Weights of a small GPT-style language model, trained from scratch on English Wikipedia.
Size: width 256, MLP 1536 squared ReLU, vocabulary 8192.
Architecture: RMSNorm before each block, rotary positions, biases, embeddings untied during training, exclusive self-attention, hashed n-gram embeddings, skips across layers.
Training: a variant of Adam for these matrices, 180M tokens, 10969 steps.
Each number is 128 + 24 x the weight over the matrix's rms, rounded and kept within 0 to 255. Layers, rows and columns count from 0. Numbers have three digits each.

# layer 5 MLP down, 256x1536, rms 0.0779, rows 214-255, columns 256-319
157109117152167143109134136172207124109109164117116087125131139119104138147125167116134102143126134148162149115133152135141144110187131131111076179109096109162089152118108110124145124164155177
125140114125116152131125111086121143148158112109146162147129123158120130129190128150124155122120098093139122152107117093161149119170147109119113136142125139104122127118102131145163141121090137
123152128089119149148116117148110152124143131149135088166157120127107111141127127107151100139164147159111133124119151134108105160186121121139122098126101137165153083120159142105087179112137117
112108145112096135101132143125128127158144114119150111159159148089111130134148130094064136116111138109124105086113151086090085116133092108099110138123154110175124118141174114144092118159138135
134104150143133152095162135164140131157151115156136141110140145105125113117128104120114106130129176143151135177151130125156155164140118125138096100090138097096150142092130121122146188144133157
139130124123108150135123076147121163139118151119126157156152114135134148120117070132171149137110092125134141133118120113131161126114122158124146126156135133117124102157123128146126109116092076
130133161128123109141107099117163142133155120138073120146115173132156105135086138139181155109140096115090142146168117112104115160188127108103180116141109145137108128106128111089132107129142149
128159193108150126130160125127101157134165155131101133128109154100128094121117155120132135137125112107108142097164161140093113107130137130109128125090166120136134106129109130131058111111139106
107126099143121097115165103107141148113093133099116134125159122146169088118185147124090123075112096108082131126140117119162120128098109102091095106170160122105081133113132152080145121121105144
149124140149169099130131121094124120157143119155120109123146139114101135134132125133132140153155074149153097151133119109163126132123087131117156153128137125098130159092098181113115124154126117
112114114124127130082095111136154118152164136098100115171113123108124128157086132132117078130169115142104116116125150115132138114182157145109139142105163129100144128115101114136107121129134100
129094150114107100162120092137125071123156143132173186093083088150147124150142096099095154151109148123191130113120174111150168116132133146148195135131177134168138113140118076133136150151125123
139131147117137128140087115118111197108118141155102128120124090102131127123152096121071145110145169092124153109103134125132095131125173149089078123111177128115140107118131108122104094118148097
138160152139129147134139136112135134123165140131134098107127131121119130102094112100166097142176130122092172100127139180118123089104096139162101146106129105080191139070162157121124125167115110
116162108138175113119165140133152117144123148133128120099153147154110126167131142121145116120131175137094135128109138148126137126167101120146127141110146122099127114109152185118118161115095140
132099158102142121117164167142124120108162089137130146090153127115082131166117164164135122114140142118156109165070145161085144154090194173134114093113099165148141134163163152141180157131126119
131127123103125094113145090129077113140091128184138120119092100114075142142099131154128098121145132137097162127199169120098149116159090177114098139179129164140142087067162123134116066170131107
123144106138147091116122112140129126114093121137152127128132127118111131103097112124133151149127105146102139164122119161118159159110116136114129098159144147173120121096135101108157110126114107
130099105120132127096114105085108098154167155139101099106116108162104140102097103140113112112101095102099133081105096159118108105150111125170112150097101136103148102125129100106101145092094134
113143146138164133165103132133134127105163092119117096119162154163112099162145088145078081138176156127125158125146106109150137056163122114128098102148109124081149123094126121113150112144127111
147147135171143103110132108151133160115139163163141110120127136114102145214103137114092152118180097161139163148103137155149160160160149139100137122144116160103129161186130126117142131121148145
146181111126099136149155116143110112134126137132149119110169112133121106130134118110082115119130089118116086141142149123093095112161126135143093106086106140175114128128122110123110085128157167
142115119117130149110160100139130164140144148137181160148135112159157123087168134092109150133109088132165121159093137119110095089120154138131164144110150114104115087166113088145166129140127128
118121131109136096118179166126110113164171150140114124118201163107135143088117140158113160115101159127113075110161122136119162088145138140103147149134129111137137130128122079127147145116152160
169113109142102134153109130118116141127124147101118113093087138124097144144143138133115100153129130165168081132085125117133145159102164137097116164085115107123084152161135086123149145139124127
113115142112111117174140099093151147126140124147092117175089097139117108120128126164156159167133134137140118084113131140155185161106178141109138140170105138096151134133137139146154102097095123
122164130136141139106099143150116135126063162121142116100140146151115068122115133118040178163119172137153106092135157131125132092113114128087122116147131144124132156090139082113123136129144118
100145081096150106095168124134106106173167111189168139161138149112146096080142138134150144142110129079098129127088136092068128126121079132128110126137137131147129101085112131124062131143111106
125151121122108123079139107111146096123103159095123108128167100138125161148169128154162156121164101118112176157113085117147115159126112110122137152141170103119165145141116144111143139152097130
123146169131100129141145090092075159153096120158100149151154121145114125094115126090117182140094118132149120137138136143109146158056117139089111117085153120158155085146143106113176158117105109
131163127112122146116109120119145119116113084108120101142125117135092130143126104129125113116151158140070083150157142121193174127171102155138170123166120147127158146157106133114125062123103090
118095149106158158115143138133161139131145148129134107115143141145167096099110162125122136129114125109091094106140115107129139153108156117153116144118114149159123103119109153147113106123093138
139113140156227113158180122167121110117121109142105079154127144106119156142079129126129111099182107144134151129148071119110170193174111136144161118096121165101133179125165103130225148160165136
097081086179138096140069116137137112165158127117105132113150159133180166174102120163111105123132118151108153142153133163169175115128133135105167092099130129197143146146131053089119048128122118
093117146119101149167098149114118090157113128101150148122127128157136135139144107147133082128140106146145145156122123141150086116140109111153102110128132129128111149129082179111137137082159122
137131156150121126154145125138118089060134115132149105110127136145121115125123137140065102131171131129164097107093126097111128134158147104119098107115148089131130157108110115153150139123107151
142126122181179155091145120100139106108134172124112137150133170117162117082109146123123151127139118132127117139112105101141149141147083111131108133140129106134133142103101156101115187141111155
126073146088115121134114119104097130117126105119127113169154098144121156119179123115106134163083139115100124178107141151186139123089141107151079104113164127124124117170085114123130095124125142
132160145139152132139165148121093162164105154102167116131147100133143141104140141100134079126100104124117159113094111095121092099120135128127099128118172100098158126097151171135125161157098108
152144121156159127135161107134093178166071137127101146140145134115120137135115136118097126136150097115119061146121163113096137128127117108101124132133164146109140087131125151122180108144088119
110139133118071122126098140116113114144168161112111136105096151166096125117178144102142113124123131088144097165145132090144116155133163109134168120090111139135116167153119092142118117128128117
093116109119143144114086131147143107163150144166101108088102146125163119171084132113095100094134111097084129120096135127147151132126149137164098142150154151135110157100134161164063128133132150